Part of a small language model's weights.
Training: a variant of SOAP for these matrices, 144M tokens, 6092 steps.
Each number is 128 + 32 x the weight over the matrix's rms, rounded and kept within 0 to 255. Layers, rows and columns count from 0. Numbers have three digits each.

# down: layer 15 MLP down (transposed), 256x96, rms 0.304, rows 105-150, columns 0-95
# gate: layer 15 MLP gate, 256x96, rms 0.304, rows 106-151, columns 0-95
# up: layer 15 MLP up, 256x96, rms 0.31, rows 106-151, columns 0-95
down105:161146129120118107121129086126154120093121142183096045164054127147146068099137106112191073087080115072110162116154110159219097111141115091116153187130097190090100098128144162180101155127132080138141090127113102086143200122123183151109149122157162107195119153102125186124144142145125075113
gate106:118182117185128108126159166134137123160124061176142145178075122117125117104114125182143133125097100161114049074155064204088154090193166184132041081114097130125133132137149139144123161128146146148131130152150104098127145167087110132127128134126129107115109151122159130144115134155105144159
up106:190106135212206083107087111130115176166215145083150156144129126119051128105099105083114208076099062124148154126155136126105146132122101110163118131142139096122119117106069128113125093084129126134146109096118125077094090086106173106120089140159093139087113050098151131142122146200095110141
down106:134163104135086143177048141125113134151104152217141105100123156157140149095136119134138090147157097116133166174146107137091153146113113150114087054061140114125147096121151135072122145108166135179046170076127132115182155096126135076121149122175086061228115126104164158182087129127132197099
gate107:129128119118165111163092128159149135170138128146129157108161116086081076141154144116096154109138189140135145153153121128140169128126155146199124170172124158106171099158184120103112128116106135157116139162103165078164194087158088130150104138114166139114047133146135116044149124076140080145
up107:105092105150080076088112093115080171095095215111092118122045086162132111123140088170105116123089099104134121120112185122180113230119106105142160117109142117126123112113112120175189107110141130164117133107166077136155106138174180121139159131125147185099137127128106156183129165087088138144
down107:077107138142128164140074172144125069127083160110071095101155097112136114092145113082119100096169126106151164156150141072196083082186144122130147088139150122155131116154125084114111086064162154155122092143119123110120097116181121114128109185114105130159098139151165129135156129137054060159
gate108:104185103179101159188140089129070186090120102137207077101119113114137149100157123146163106150142163103104178128109134164144085134144117141126162163118185144118144089113111168119121140166091108099120163123173090128108125120105046150095173131100115097149139040110133110140202141136137117066
up108:093126181203127136136143139063103127085110119129113075107151131138132113137095146134144177170104128084121135113107186199135144162147202109097137131145205113104119165145166116107108152138129172127117116154079075138142121154150129142145182060131152116159135093171117112129117092140158147082
down108:168092153168176103134141149176117064128114117171099119139154154164162156149108082121107144095167167106092160172095173088104132146082123122087100189139113135134159120125157117105133115159051065138088124145159120143117152069162077107132152146156179098093127105104171129120116073111153090115
gate109:166066121170113107080081119163137177154111084165170180163113107101138097122170083102135130144152188086122100130119115088103123150099144118196094114121076149089191080156155114142094136102117129122042116107111138096097109091220119128133071118127167129127149152109107114104152119127140143157
up109:105088130191141198111097098105160188106161090143119189158121145148129104149144122120093107106162166091120129097145131111156120101181144108123108155173117128144160138191108063114087074165164151102140076130056139097123141128159142095111138086087159165113122101152121158142067177097166135156
down109:154161153112089115147178155130147119147064119146171163089154124138111124134126134199122107105151157174122153131084098113093122115057114128124143076147190103106119138097198104124103157137149154135112100125138139195096117143109210131146135096180156197172095131116121112184161128099119073120
gate110:154154143163131109090127110117119174113178156117127089139165135087037139095096161114107092119119158159152108129127137210180140112115125134139104151143167089158115164171083097089073156164080074154125153157141144107133149080073072130101170157104170135174099118108105111078102133139106089178
up110:125125150089095114162106099074077115174140118103147147172137107114127115115140046106115087176162119071109153122137122216179180193067078147162125117108143148130097146133151128098159150091118109125094109167085085154145146116176144125187112118077164130112088160170093107075130105128089175096
down110:122124137115139130073139075147091159164049071091072114136085112128151129125069168113150156117106109127118192094166084134112142105132091143025088151068139127088130150101075134155093135107093111158135089103150090140116163063158116156178115084104167156138131116121126167144073127112122152164
gate111:096083092119169154202161141123123122168110125157184122130140085198176139133101079119136132150145120176125095195162151139139122149177103152200119072109133115147178115102113164124102132179085099067131154112107099109102117118109111116119069110099088138186138058121110142086101136118076118153
up111:105129084107112123131071160077101207160114117124114116109186111116113169115124116094133134077114104186164135190121123164133161120172122113129086147164115108112130087081096139153130169162087111136122160153063133142087181101137170130161145189085127088131086105165160125159138145182097105175
down111:058148065144100117119145115111150161181095121045106103124127137097125101130159107136189069137137141122131096154127157125159104111147153145124129100135107134082143167134135180115128099164104230075119147098119076162152103119085115147155114146103087172201108169073172089113162085101121061195
gate112:140126145122071121139190076083128106130196158131111077177125109120098138131106158172075108128064091138079162139121131031102112162120124128182137173120129119165121126139138092148091187146133082150130121097163079131101112076097127141153127147090119113123086143115114110136152126127125156046
up112:166136094149136147120115139135102183133055143132092203144176099148150100125159133177132105116147163083157137162134103183129180131114102127123136096124107137143094148118115084121120140156126141120171116160052126096167174181098112129210177126182123115172147139169153117133046147200109148178
down112:165144153188106166093143128132215127118144104162079118100122144142140130129105110154096123143191086078168091107133124129111108129129162089139116104111129123173081139163157163119128110144082070123190134121100102096163136082107113161145131154110160143169159169146120158191141169178106146115
gate113:169166170169114132121119137125118095194145119165142111153120112131113153050092116092116142092128119134109156152068172118095141119159144164178115089165149127124111147080092111162154178140062077140093125107101087139121174185156091104156166116107115162170115139142103201141084139173107135145
up113:165119090125080095135069150178144185128173163143106154170080135129127123119137097154092171119076119137144106075155101116082121097122142121150202136120110132131147130125161184117091187136199123151134100091132136141077126120149045116112140104072106143151158100110140140126082091145234075106
down113:125129109160117138159198205127149136117124149123168120134155235137114119134148102105133146139158095086131171075171126149136112151097093089152118124140123160115189133117056096087142164168080159184076101057141127108081107126115147057156100130122186069096123120122102182138168156154161119106
gate114:183120128165110105066158089124145186161099116153155113170136143178141128146121100111118109188159173135094102090112117142123120141185140152152101160107125142087120184159071155065103126147149123116100150155075074129102114174120206126146085099063074147101137082141138123164135173112123191121
up114:159124196162142180064135143083140112083118117129167121101118106162120101067110158062110109117072140137132140130169119101150066117102137148173159125079135152153206133148142109163115129134141100145060126167128145139100166177172095180137089151124091118113173101131089126181180152139085162115
down114:130155152147145153125137107139115126121133068074104111150091132116122101038196127136091104106103123121215097168149116183132174092142152145156094119133160091082150123057116075107070120122143074089158101171171108148148110110103131126174058152180149134106123125098133139105120121128109091100
gate115:162151137171098165149078165087177081072117127130102137114118109172067160136139164050158127148126131128139109143167119160082074184109144159097122108144126108142116119098132138077130170143049139116174119056139118084123118151157139118151086137140084151129113137145163124106127144167110133116
up115:139125194138124092131138111122098146120119146128146068177183112151157130111160127076140083154125169154123160073135161111155094088174105176147141182098151150101134084155179100099134132129166180150134091141140139111106126143105151178082130049100216135119121148120123128177117156165161097145
down115:101147122085168143146112124197144145094118151170138088131149171102192152109119151060086144116127134157102111124113141171103123142102125122131171130178155094127149117038164127129106155137101106156098120074137118103150113106109111129139151094154152074157140150111131184172108090098183172138
gate116:134182134161125062126164088143161191158137123124042126086124163129099123080112136126155150202141142156182102134142100107072058107132126201196111159130097101100100107059071124101134104127074153102093099120148149129107140221163180122129144158086133169111155120103151085139165124100104130101
up116:167161167119190139154068104170115082122160066130148130225114197057143156173122104174133155162135117099091145147117110150164091107131130134083093192155187092146115133113078156141073127122159110080055176122128139117052103169109129087145123125195164078112140073107166143074154146078174122183
down116:086204160148127204154102105177139153106145120110130105099163101100145130094110150119158106108166105151064120123138139157173101200098090153159085098204116104111125124142054066133123122122112125144150166136133113179100180132101125068164167096180105151085168148206153112129089120214094238133
gate117:165127083140084126132090112130122114084179063149118199150182057134114184093127128094166146100120114060109138083154067098122140134076139152106115155135169145141146194079147147151150169094153121175079225154139132117098128147112115067085137123172106156163089131126115160152121155179096176100
up117:120145109144146189117119144144109143115111104098104146157155098172067107143148088144122125098088140159125124100131180100192112159215128141149134088119109144160100184118088110133067193164172164106146151146088124043132057114098096160129138120136147086162141094095114155075076157058172147099
down117:100158138106111128122148084149120119105132136098136101100152159072134130043099125127068169105175118111173090164152036166077123071148139127106083146123142096106119108155132154120174069182159103087115083105093171088137084120094179102084142118099124121129121076075172161184130192124130162094
gate118:107165152156133117152107146151146091143200123162075188115129101127170103160139093144121079120175151104110090113118121180137114107093123206113211150116106114133146100105108170114101116163106136125090139122125087118146109116140115130154120169093137115168126109106155171100159111169153176112
up118:130167140128129132106165115179132161122174120023182150083166125150086099131090166110137147078160192122144190123175102138186170221131114120132165146152161115133134094162143134190098123107098139088124187071084093188164144150164083078091067144142172154101164143150134130155124136073125190091
down118:170147133121083100176128076077108161124087142142069151152173183129153151121178137129161183092170099163098131177157110083105167203097129091102101081212139130138166144108147099175163118062098115214130156140095081132173167202134114141147051065144081117086153101176156161175183144106120106118
gate119:111147059063165118139131114145163123090091110130112076129141181111173148119143099121106155108100101152177155134152146114136176043127155145114140126144181089112131125031116164094122137117105115187122125150116149147108159085086097114116200073131139117160134146167150153157132153094058223170
up119:072144122134136101139095143108160124109131155081079113092150156113116153152176108117157132139117144122168126112099098062148112104114077130159164182121141182168089154169106149124110187120141110097114147144191143150192090138162105160129123180137189127164139169128141139104152117078179141147
down119:131144122135139092135143108173121146109112197216158200129136132116058124097135114134109113141116123120116122137160130165168153137172076130156134091186154156102164161103131102070179144111156149105157099103108156135087130123118120096183106190128146168064131122088164138081119156135134138090
gate120:165132158078143156136098162207146116127134123183118174158110116095152111113128083090018122125111103171106107117128126142094128145112092128075086061108156160130151111136120076118095136117040101108083098125139087158122171141082133084071136152119137080120125081152118144097178141107139156158
up120:116103179172134142129108161122107181130067085117122107127115102180135090106077131121130116158075198098096159133145126216074114110181112171139159138106232146086102136178112124093137081115134133133090127131117118113102143137149125185186096135132090126127107137114080094133131096102154126220
down120:131141112093150122088149129194158142053145077126155099140107135188189158108143127096094084151159152056134111124134072093117127125118124169121125107124084160140161147205077127118124181132128111123101167115169152195069119113152138157148052140130120118030180141155137136147131161173152172113
gate121:109126133123093142116121078116124105085151108168156135098121170140157130096084165114132127151136173152117093166148105118090096093066134196158146125146166117181170133128113175159137087115152079102123117121079136050121119154083052093078139100125180136090141080121110128140119160155130169158
up121:108163083119099115076153115134196153130117110084176128159123146115106107114112144131179147128120138090084112049111136099128139119114140214144133114068131135086127112147140127140102146145121208117143141098134100151161141157118144126138134102152180124165167094129124107134095139104123166152
down121:130128150104086155108102098168069158143149133183144107125147130153158153143088168156156044124161146084124140137142085150141137155088100181141131132141105102107118106103076153094173141073105107099134098144148137097082135139151032150136144144092098106028138153094123129096134120128140111155
gate122:116155115083113176128151156134140122101123129137102111133120154088105130165108155154105061146090076166146148115119119134125156141141118145164131179118135135155086119108176192076136173126219114120059152116145083133098106123064196093056172100149053105138084111124146115181124158100129119082
up122:116158104090144108146172112132159078117131077089177058139142080089125148132160117116124178190173101144105147138130122140122114101187081143036109140107102084147161138103131113146152148130126075144115119140163091120102158126137088114104138179128143140118100159096129198126167116194146146157
down122:158089127153125169134154167131135166084144113082135118066174127152117078128139168172147066165129143120126112102124126129122127093210043119100165176102095093125116088091131093071138115116121113111104127128141190081117151150120172162136161105084139145194099148137126160141112097136143062179
gate123:140108132145140174148122090118140122126121088103152113174147100106129106173180069143155149173135119166157112141138143109150088127140168176163096155143168102142124069137164096172188130147164158134193101146089097113098141143095097146102149075149121196142119177174123091090079117181147110122
up123:172087141063087108173082097117136143162191131142106152120145162149170086115113033116129103118148098136094086146120060108129104086129134114134091107149129151176101171132137089198144149146220088175114077203106148120126161103118116117127165120121137116111159134139132124125150135078164095137
down123:108102120163122111108187169178152151136162199043117144177047137138109097054124140161119148166150155104166116123135150118082101148125066135129125154146072090122192141097115127075130097130083120131150160116102185148121101121147127127129101162150133146024143101125170123127139136056120128110
gate124:162153082123106066082112108141134092134170167192150196088139071115128147147120108112132136094180132111104130196143106109108184109166188144137159092138059108120096136132121104135131104153137097125160110102110148136155164123090179141146139170098124141145106133049195168098116154146180163122
up124:104121154093128160122136067138074127080091176166144170091095148148147112125117076120115157111129210146131178124201136140165088156110107131127157157145124100173139213047119098141155151143167172116106142175090111183122135142112107140130168129097108163145113124090156163101136102149155162110
down124:134138128086135137116039134137119141133120106166158082165099081108207133112086120097163070112127135130152133144112151102159198109199169127116103155100114148112143133121150115169145191113088193126123134117097142084120054040113122070142117108121111142128168138107087150171082130126164162149
gate125:159134112166145140091074141109125082128255113121149120108116066176121075085130080099056109125140149117105089129163136106104135137134112174146090166123098163119148140114146133096177131143112128093192137094084176178144155169121093147095075151114096130084139144086142143075113123130171115115
up125:101099134105124163128110075058114101123087147157170166139077093152114109101116082066102147165131117135154088145130157146112111187148177135129109125108062192169098136142082110096140167161075109126129114103102144093143121123117109099094079107107119181129125080148163158079127140197121165143
down125:088127094147113119165176199122111085108086144121146150112133119110136120142125163126122117100104089137107174119072158152130089080122163122104151102131164168152119097128123095085118096138139112098138160079181122079097069149081114108187212177144066125094071076144124119105160112114135152100
gate126:146138087142178096156088076172105164123151127110143155111186141173134130166084096131124093149121163175101161124130159135093135145083110153073171082186157031120155194115144203100118178131148179116179156135101159074046077126128148140110101057122199078146144089065082151059107130077085117130
up126:146128170193167171100184087142085107106105153148155144162138111071185164144110111145095130109099163170108129078102081115128121070133109087132152110140144189101074141188128211146075163131099103094162141102068152056126110153110128119098117102123067097111189097098091189155107215147122081149
down126:088124186122098111087090128191097158106106139121144127074180146155119130138134088221170138105145056132148159087142145105097130113082128145136152073164204072121108154097180134148158130138159142137163184093117199160082101142128113120116126141141157084092116187144122153107126102162095116142
gate127:059149146161100088149088109113117127091159073105100113117146137097108173162074103139132092120114145155134138131142070156143060188133100119147127177132142074121177179159128132121139068074143111123056049144042123104101142136110114115159120151124123138146148143093104073159099124099105125085
up127:173185130074088167150076091143155212118103167121095120115147106117164086129104091140158145166138159123163104170131099153138061137118164127140170140136105129104077174124179152142147169090153065115138150137140158091179090170134138112154102099137081073150134128114095181086138110094164143060
down127:148141107106071085110114144092115133152177101127196104099102134098133118188112140057077161098123176119145109122101145137158148193082123127102109191106148085110118134116101077167141099116080160153166105146104094126147146058084143168107151162154160148103117093080162153143086060155132138160
gate128:150089155125060119170195136109104134142111119131100096119090092114105106159107119100096178146123156153141154118078114180068096173130125119157146137115151110156149144146159072115159150131101112071110159174150068117137128060104168114202160112107189119155185096088112082153107145138127137123
up128:177183124135126115125126127151113079101114107184145147176104105123154114077111072128091145140149105198085172101131134084062141178080139101126195126129125172089142201154103111095104123147157128101116128134138130111130145136081092152156105050153115135125138126086066143132113110142126141107
down128:119152157120135178143153103173108142156110101161057138109099132197163126190059155060101119143118141095105114107110144098078127092088086093139111127128145136104134230079101108093132112085106133172144140083129105114080120130109119107142070135115134144084134121125113085069118154127095092146
gate129:076137134159175099119127155101172179115183102101117157142158139163148105187195089153133165129076125122135115113173164130000053106143137192135081113096115139190129084090087085066142146157179183166105127083094086119119178161128144087142110104126150147051131118099155120117145163102149090094
up129:067079124129126131164094087163187135143141156146225159132122190085137135111191148149107085111087104131086099096144106136112108176145140115144065155156106186164130145118163120117177127152170093135149147150162084158134116100129151080194148134162154165129095127094125146149106189105074078090
down129:139171133128137163106142128133086127142192140129108120154135133131213109175089131108135176116153091089094123088197097099086099109130166178137176118103125183157170082070124128098136091146161137120162053123172093115169191094145086121117173125081157102132199134125136140098163109106150097109
gate130:145099180140147162104101141110139114083161100164142141149101111117061063098171147139082122151139156183126187099114145124115083174169172136129121157160155199097099118096177138090137148064176148123126053122123146134158113101086168118129114116139138118138140205185123144144142195112099127128
up130:113150122089094096160133097178120160075147215130136084152131112119150130161159091181124075174144152132122104082130088200123103116107148119122106103115113090119145101122133074156151101127071124168180148090098132086113120132093091110107105124050131146180044117097142150122114051135101154123
down130:198076143154125116129118142115135096074133144079140093115145093127109129117072180133120133146089114107147149121177139083119125089134117173182099114140113159124123142075107109117163114161066136174143092103146143080159138108136146199178196183101140173110080147096144141097057118070081170134
gate131:114119176115156108141157127188100114143124122185143097145116144158104129095138159161147107106115113149130125127077035153157085106144117138136178130116078122110057124106106197165136074168118174046094112094146190101138130193216155116090182121153146130162115077126127169199086142120128169086
up131:095089103135129136072103116056118077102117105126078137181144120118120134200137131145090167170115155159165121186105132088149151083122108082130178150064119104166156152168100127110157123164111164090072138132145184122127129130159091134128191133125148110129116111115120113166103113092077141152
down131:140138154138154105149073053090155082125100130152151123150119070138142128128139140122109156104128137060098176188100123132141174208123142107103204119117124073171090197146125122142127099137133126111133108168128159137101115102157150102107119174051163150180096131137153189108116145173140126138
gate132:109104130113192135112088105095156121128123174187136122176088155141103139129141124139145103120094126115117096199095145130055076116081148081135178081166163154146084133097178150146094086081136101114117152046150137084103087187149156052212094182101096148155111143105157184104125152124129131139
up132:134140158117147129144078104151128157120198165099131151174195092143120186130132130116116129154087145109111152132076114180096157114159106153128157105099127128159149173124097157097173185122134158116156166126142199135156135108120102179095168117098183150173086088106149168139148120185097073165
down132:163207160110193107130118138120095132083107151112220152088133150113182103108160183139133109106151114106122101165152155127105122125127106177112129156146094107063091151094143116147140148084128096155130085054115145119112174147118141112125140129120087107110117097051138160138136122110128156194
gate133:117108112193171096106156166146101060113109102115151088114120133155145126170164147087132041113119105120088091118126091107094157105137076171137106103173131128137095158155159130131163089170072178143138120133176104201125102115099131064105127129152151137194102123109143088199089147090141068101
up133:167116121135153187101138133132151158110155158154160088113147194107110077120107096173198070127126140158089149167128042151121121151157100112113159182124126106132138115174165080125127104085148171123062122135201083174148072118145144169104066111138100143120084163155096137140088132146090074130
down133:132091074106160145182102129129179094112091186186124097122155167113194160147147100150084199095139136104133138106096104125160136182096134126127122171061132083141155125149152130150113066121133108119104159093146118126112124132123129142114113113159182135057135174146120072125094216104116152087
gate134:135107118166171096100194121093166151153121111132106163166095082127150178101161172138145137100090093134146118122146128114086061164180136143159129077127194167107145178146158127115096131098138169120123161083156139125115109150143127068094115131145161122059086159084132129167159170100079150155
up134:129170112110175200158148123152122126145206093128178121102191108117124080160130102129112105165175143106088074132126091123143133110118106144142118128190143102203075119120143172163112086109105090078127115152127125192188152149124117095129130122127136166127153073086160147112109149141109143072
down134:158139122152168094150170159134114166172145051152155068124118212141199092082194191117100125141113077112100177115134139110070087122170109105134156104189169187146140172173116147124091128072107122119143121121116148188136100131123158142100133110099182126112118169133154087190136081125121168156
gate135:167085124207140142086163169148148105096123097097081123102102099107153120146205131114070135158145143119123116144100094129118114084111085142125139085136085121115177119109171115076080129103184201149118161124175094075060127160063208111110115153133134138124147177153112130101141071145071141107
up135:179154116139097147120121136126058159175109107092103149124100168118134057133110124117174095139146131157140105078062139127118118200146134138182088086102114099126106129105138132147161104166134148177214109149112137133133180114085096141131133165133114149131076066175187069135145154137088142115
down135:116135117128135118068166138114174198105118142169108130114120114112141178142108120188135109071098137186113161161108135119152174135150091150106177108149133083137115152172105165120105156095113091034064156113134112147160143137170105112173154123132144106066132131191135142120155163045121153107
gate136:148139074163196127074090103158108141093098110145138150138201122141128078116127094098113163134138116095068097126118161119093098095048110163097180127140097134089086157130139102157111118108119103189166183108135128187103125134152202068118099120127135131143152155130163140061124176155143142098
up136:145146112117071107100126127183157180152138079132151191155062199073078199133116067171126096142112125145132159111112059164128128144170109095147155119111096122159137145104125126137117141130144158135071053145176121134140072150134047144091132135103134118126116160145107090127152086116089130083
down136:117126101134172182110147170103120069156103170148143121144160120095134140099182112109192100120137121117053134137127107150144163085150124121054160111122145136125062149148109108160146103137145160104157138151135130080184177093139147126133144138146168128255141111064163080132137170095108112124
gate137:176113146121150130121149117120146071123149100137090072131162095095059116099122069110117127081146160109113135093105096140187093102181166143177162141117143179108121148110110107145116076093122108162088098096144135141119062135150083079146112147098126125146170077090186101103161104097112145102
up137:126099189166121188145118109121118128131181114148074116105115120124102198158054072158101088134157141065128086103079121166135098152131106155117132150182106162138124217127130142129138106122146095152088065103112144112133170125126110159188100107133071140188174204140103110133086129172174122140
down137:115095233171135127122131142120155116131097139141127067112111093148153099120101110131079114155103136090086078131104142103117104127153165169110070108048119137103132134140141131115139164125161183151113144117111077148135127118138182169112203120136064160164147155063100118072097177148141085166
gate138:120089137144160107149107136160130105180173081185134127137122156097136189121142136091087143135089182088116196157130138176129092194105115146134191189139191140132140142176157054116150141093045158109158094110076163114140088139129133126190156168156102164124096070103141094145116187149129140156
up138:121145172125091130120152150141127116088140144054122128088057138131183179149099090146116172116146123105201130148108112090131156126148088121142137157086119079151102086110167112203099161126142117110117141117163155079110096146180144136170113129194055160105126052061125103100162198117135116120
down138:103183091147118136087145129146111107121068130149035143097082191089087083152094117137143178096164101151090119124120044093131095096174128148143139118078148110200105139112135118126161134188158118107157110109100127092084136072126174151159137033082143100103147171097167114144156138119163121104
gate139:121173141149136167087101111085142196107132157191145170136150143164108140113120128098163103150107138149199114198071169140164121157193148195195120104177149154099195136192144136103206106138119130155129123157108130171153097069151170102095160107098190113122092069138114147159102068086103152141
up139:164112086140159191080149124109092071115172057088137147127097173103097113050121108125156126077121138144128090115156113132123171085105165112132170151135089113146099101122090147097118168139177152132075140112120049130137149077095167110144130116155134145091129147088122105138187093186168041126
down139:158136169118136123133156140074064124148100146198096153109139173127155145076170106105130075165101122192097137117126154092056104110101109088158128141119148133130101137141120120137110114149122108126129135157082161153135089161143153132165123157069129136111148150143093206143103183127043072172
gate140:121104142134071091099120146134172096183141177193107159124131124122136141118098145186089089100157128143148099090177186107134132060147087157163113133173110128158101125098133154150183144156074127129143134118090080079107104084175135149172131101100131111125061106167105139116142107138152156128
up140:146160076142083117186167115135157147132120162080157146111115116102097141126146149071165142126152101130102149189156104135145096091067131154143095113129094146128095151131176107112172061109133125130154172168114203144071168184119137117138120124123152118146046201118083117129079042142150153103
down140:136161162139145139118149085076147115142103112156067091081159131149072119160110145106183095155106150140097160139111100135137059209170118102129153136103115093102147147177144164087153199148115103174153157202160126158144177110122112123112102116173168141078151093089126100100133163107169092200
gate141:153128092150135150140122127197058173145148186174107120177160159105089110106109116181064107139169079135197143157160133150094106151114166128145136065152127126152158144189086147074125037123148141150121126072119170096045140138153115115098093144090173072090136164103114158149173104050146189089
up141:132111072135058110144166172094146160110115098109145143025159111142146138201112094141152063137075076133133093170119127112143099117174071063151108178144163083121132118186201078163171097191155094118125114117153148168110198140145121099120130105137121088114107141123152145089161155140116176147
down141:201113174098070137166106085097151124132107061104108130096101157119200156077147065153111074192174180103108100119113123085133158107070121130115101136145098132121088112136148133170128129199101142136128068093138127116123119112094154070106141176051117129048144147153113096102141125109100095094
gate142:125175081120148163096172102132079143084116114120079153130098113147076094126126088165137108133175160138161108129109091131127099172132156128071089142074153123120137127092143156115112127132049106093119149117148094091115083116158090128144187191119069189118180143195108138121169134140048092159
up142:145138168135085107127108175121099128177080109177139142190155137134139081154165106177124144106121125153113129152147172148102093131109058116121143111129120105151211135123122118150177108136094105180100153135134112101110108168129122142095099135143043072080118143128137159120131082115146097168
down142:105108089094148109146131103142158114182122217106110185097082017123134132138113162158123145120153089109157145129130118171142135138194087095111134099140101094120081135133151145134079100145148110130115120182143164133089115117145154127094107126092180167111161125148098102147119124219157153139
gate143:115167106118085169137112081122169152164115087182224158108114175156078159133157156120097154140113088144139148184129127158111094127142144184146097199136155088216128119150098089088101088116105151122138068093101119092179125115135128102154145176152132165130115107149179055147128234060111098112
up143:131133101106129075145169111118162197173099119117101135097143103193152132155174112170110143094139143117083118105095170128114098181158155107134064120137080155075114154145103180204136157153115165102158090070123063102115141171120096100125112083096102147100110078064108123157109132116129174075
down143:148156168117145144106128142135120143188146149115150062079130112156088104126158141149128190094137144046067141130180106142124123160144184142104129131173117156113175173132121193151106072109154111131122148122100120136114122132141078173134155226163155091045137145145102089144199149090111125133
gate144:105087183126110131198116196117154147138223118112051128075113065150166151186136087134119062071121160174099108098100099152132119130110115162202130108138146097142133121090104111137131065154189117066144182126072089149116136134157158082089086134102130129132094173144137150147129129141102109158
up144:090112176125150144169107129111143152161105099171113137168071117101190106137210122129104151170162163126151109042073110145126164135148162135131117074130136082121072104168182096141096131140125114061137175124108081182114150147122169127116131147120142089099163180076153195163158155136114127077
down144:081141135152126135199111141146203088119149113069107127139093170119104188127165102121119103076082157132118138150147123098133124115135151138105131073136128159159146126135158083119172149150120147098168081095111129140135045173145190122104075175097096155063165091135133071103125129114134139105
gate145:121174131130140133151142120203087108132159099146101146154156130131113075068157178175041113137156166090129099117043139181084173132117148141097118161087096159171125112136151130103183163111174143163156107129100134086118072108108123126122134094109092182129201121081124147150114095104118135138
up145:143117137144127130144099199102166143081167149113167107121092195103170103157142176100138176120113104120110129105142152129153165110088037151113110113135105100147087116161101110098120145114121147158022150133069075147171116154099160137071158075103175114147133090098131140143118140156085087160
down145:130133079115143075111124140121070123150074134223106118136159128130114116138191088120111165087125177093147129118108082084134129111128138147146199153137090186116154127078107109145121134109155190160193125141164173064098149180069078166166066097172120145120130129153129127154120127175149110166
gate146:144100102182110117163164103199106140102137130112115158181163076150100175134145109156095102118141173126092143113126119112143125107194123142126074157180140181119097168108173166103152180107110146114112112128146137081143133138152197153117084108064115095103101130159140055099110118165157158096
up146:108169123137145135128104065147103144159122094154090101109115141120144095079134171136128123141119103099124130148131129161122066146163091140128106089113101131099142102131132054151089068121166138138132228130125132140135089099171176097139191184121123195126076179105123150129150086107113106146
down146:084084110120137099094175116134057144114171140113163146129165167111122136120138149155137100141132100135126078087174075184207113131143099103132144149119138113152154139129136077108174070183102135083180132128085135140126133118128109042131118155129148169107076098120111142087154149138088165119
gate147:163091110166156123164146099130117101107155103121041145162128159111104090103115162090115168132109158131155137119127120103162144177112111109134219122126100109137102070105126116095194132099167103152107082115172135171044144114128143133142110150105153107146160144095079093139086126120122147109
up147:123106105113084140119134102144167180141136067092122115120136139170138155101108134166158130073142129130136141075132121176119098125127102070125105129132148131061139075100171106120159137100101128147119093125124097113092081127100064076097081104166168138098099112169101176141097150117125133134
down147:117141117133104121054138156175189111059108092083135165141106097056133120090167100116105154205111131142132109153122135089157140126154103116091124181123122139115151124107094106119141150176118145054102106136069138128174113108112151120150125160122171128112177110111114112152096126118151145125
gate148:098144065139149124135150116130125175133155119133089125159109115122224119157203085196140086048131120131108135146146120097162130132121149149180139124149131111108147142103147083074187118134138188120148081102162167178091104050144104094109139157101139081178144152139076156173133082084131139141
up148:134099175134144148131111111178168155106164102172109175150136093104127075146085133098110121050112177167148067205122138100166100090127159117089105113087092157141151164091142155119207074151099125118095108217116134108097160178154149188149131152074157143122104138129126125091047150105168183090
down148:133091147141218125142161197177134129204130104155118074039088070180089126172152164121120174143139116136137102172117130079114159222116135128100137125124131101106132157119167096140142105087124174137153125166101157149103106160181146125100149134154182165163138171090199115160126138080114110123
gate149:147143116113075164165187141131129071082115098145113118103174150161141119166138147180111129159202128142168126079153119176096144112096124114197164166141164115133177142132179103102155156161150111102145193097151119104075113117044173126145165141144115125166151095069084178123084078145133154179
up149:147177093176127139076173081123160111129151090107171083163138147143135118173092135039143112067151202091115144100150079070164151048120127100150104108113113139144162159115175110110137130116145080076147144154126064142068166133077110091117162111119111103127109134128175144122149158127121099090
down149:149108108111094114169013155172144109169135171115132139026133083111084190113125133105121132137142104154178079135114097161160129049131129083169130096140145085137103056153178128138167155113115157133095096100136126117154084131059139152142201136143129112151135138132111080131111154161157102135
gate150:105117101117124083134112106104137164146171062104147140099233111176144165119117181123143165175128133127110138156100163139124112123137126101131082079125198066140155097151103128139131173103105102101124132124133099151171172102096118096197142129136101106164074155108157136122180153110117080068
up150:162141115133120115180140137165122131188156132156094055134104079050077173100151167156152102171110141148104150090105123199149124127142138131117089127143068175147130118124094128137108133125127141113115109113087110142104144102127140103159103161172086112091178100112113053123143087151117142112
down150:113169133097145089103102167107139131149103124106149140128117095146161119090129122146135125131095153064143129068130134118104101097170172151095190108116109116159099112141119134143064072094150062060147101134137093189159149103083154131070214114111143115153097181126075161123127128129123126150
gate151:107147100190136109130191160112115101075114169127132070168165112137194140121144174157111136155109132164123138109099084106061161138127154132181091109110124091174140140085069125118146134098130119160095098082152168130137175156107123119118118118147127123141115117136083197136077122150113167077
up151:150117211093141144104113098121155183057145105144144158186099124132137095088124076194164171162196130152167198209126120084143136114138142113081132103129099120182101101150151092077113085130122185164000154055107153118106093101121155114161113098108126182193122169156129088170135089126138111144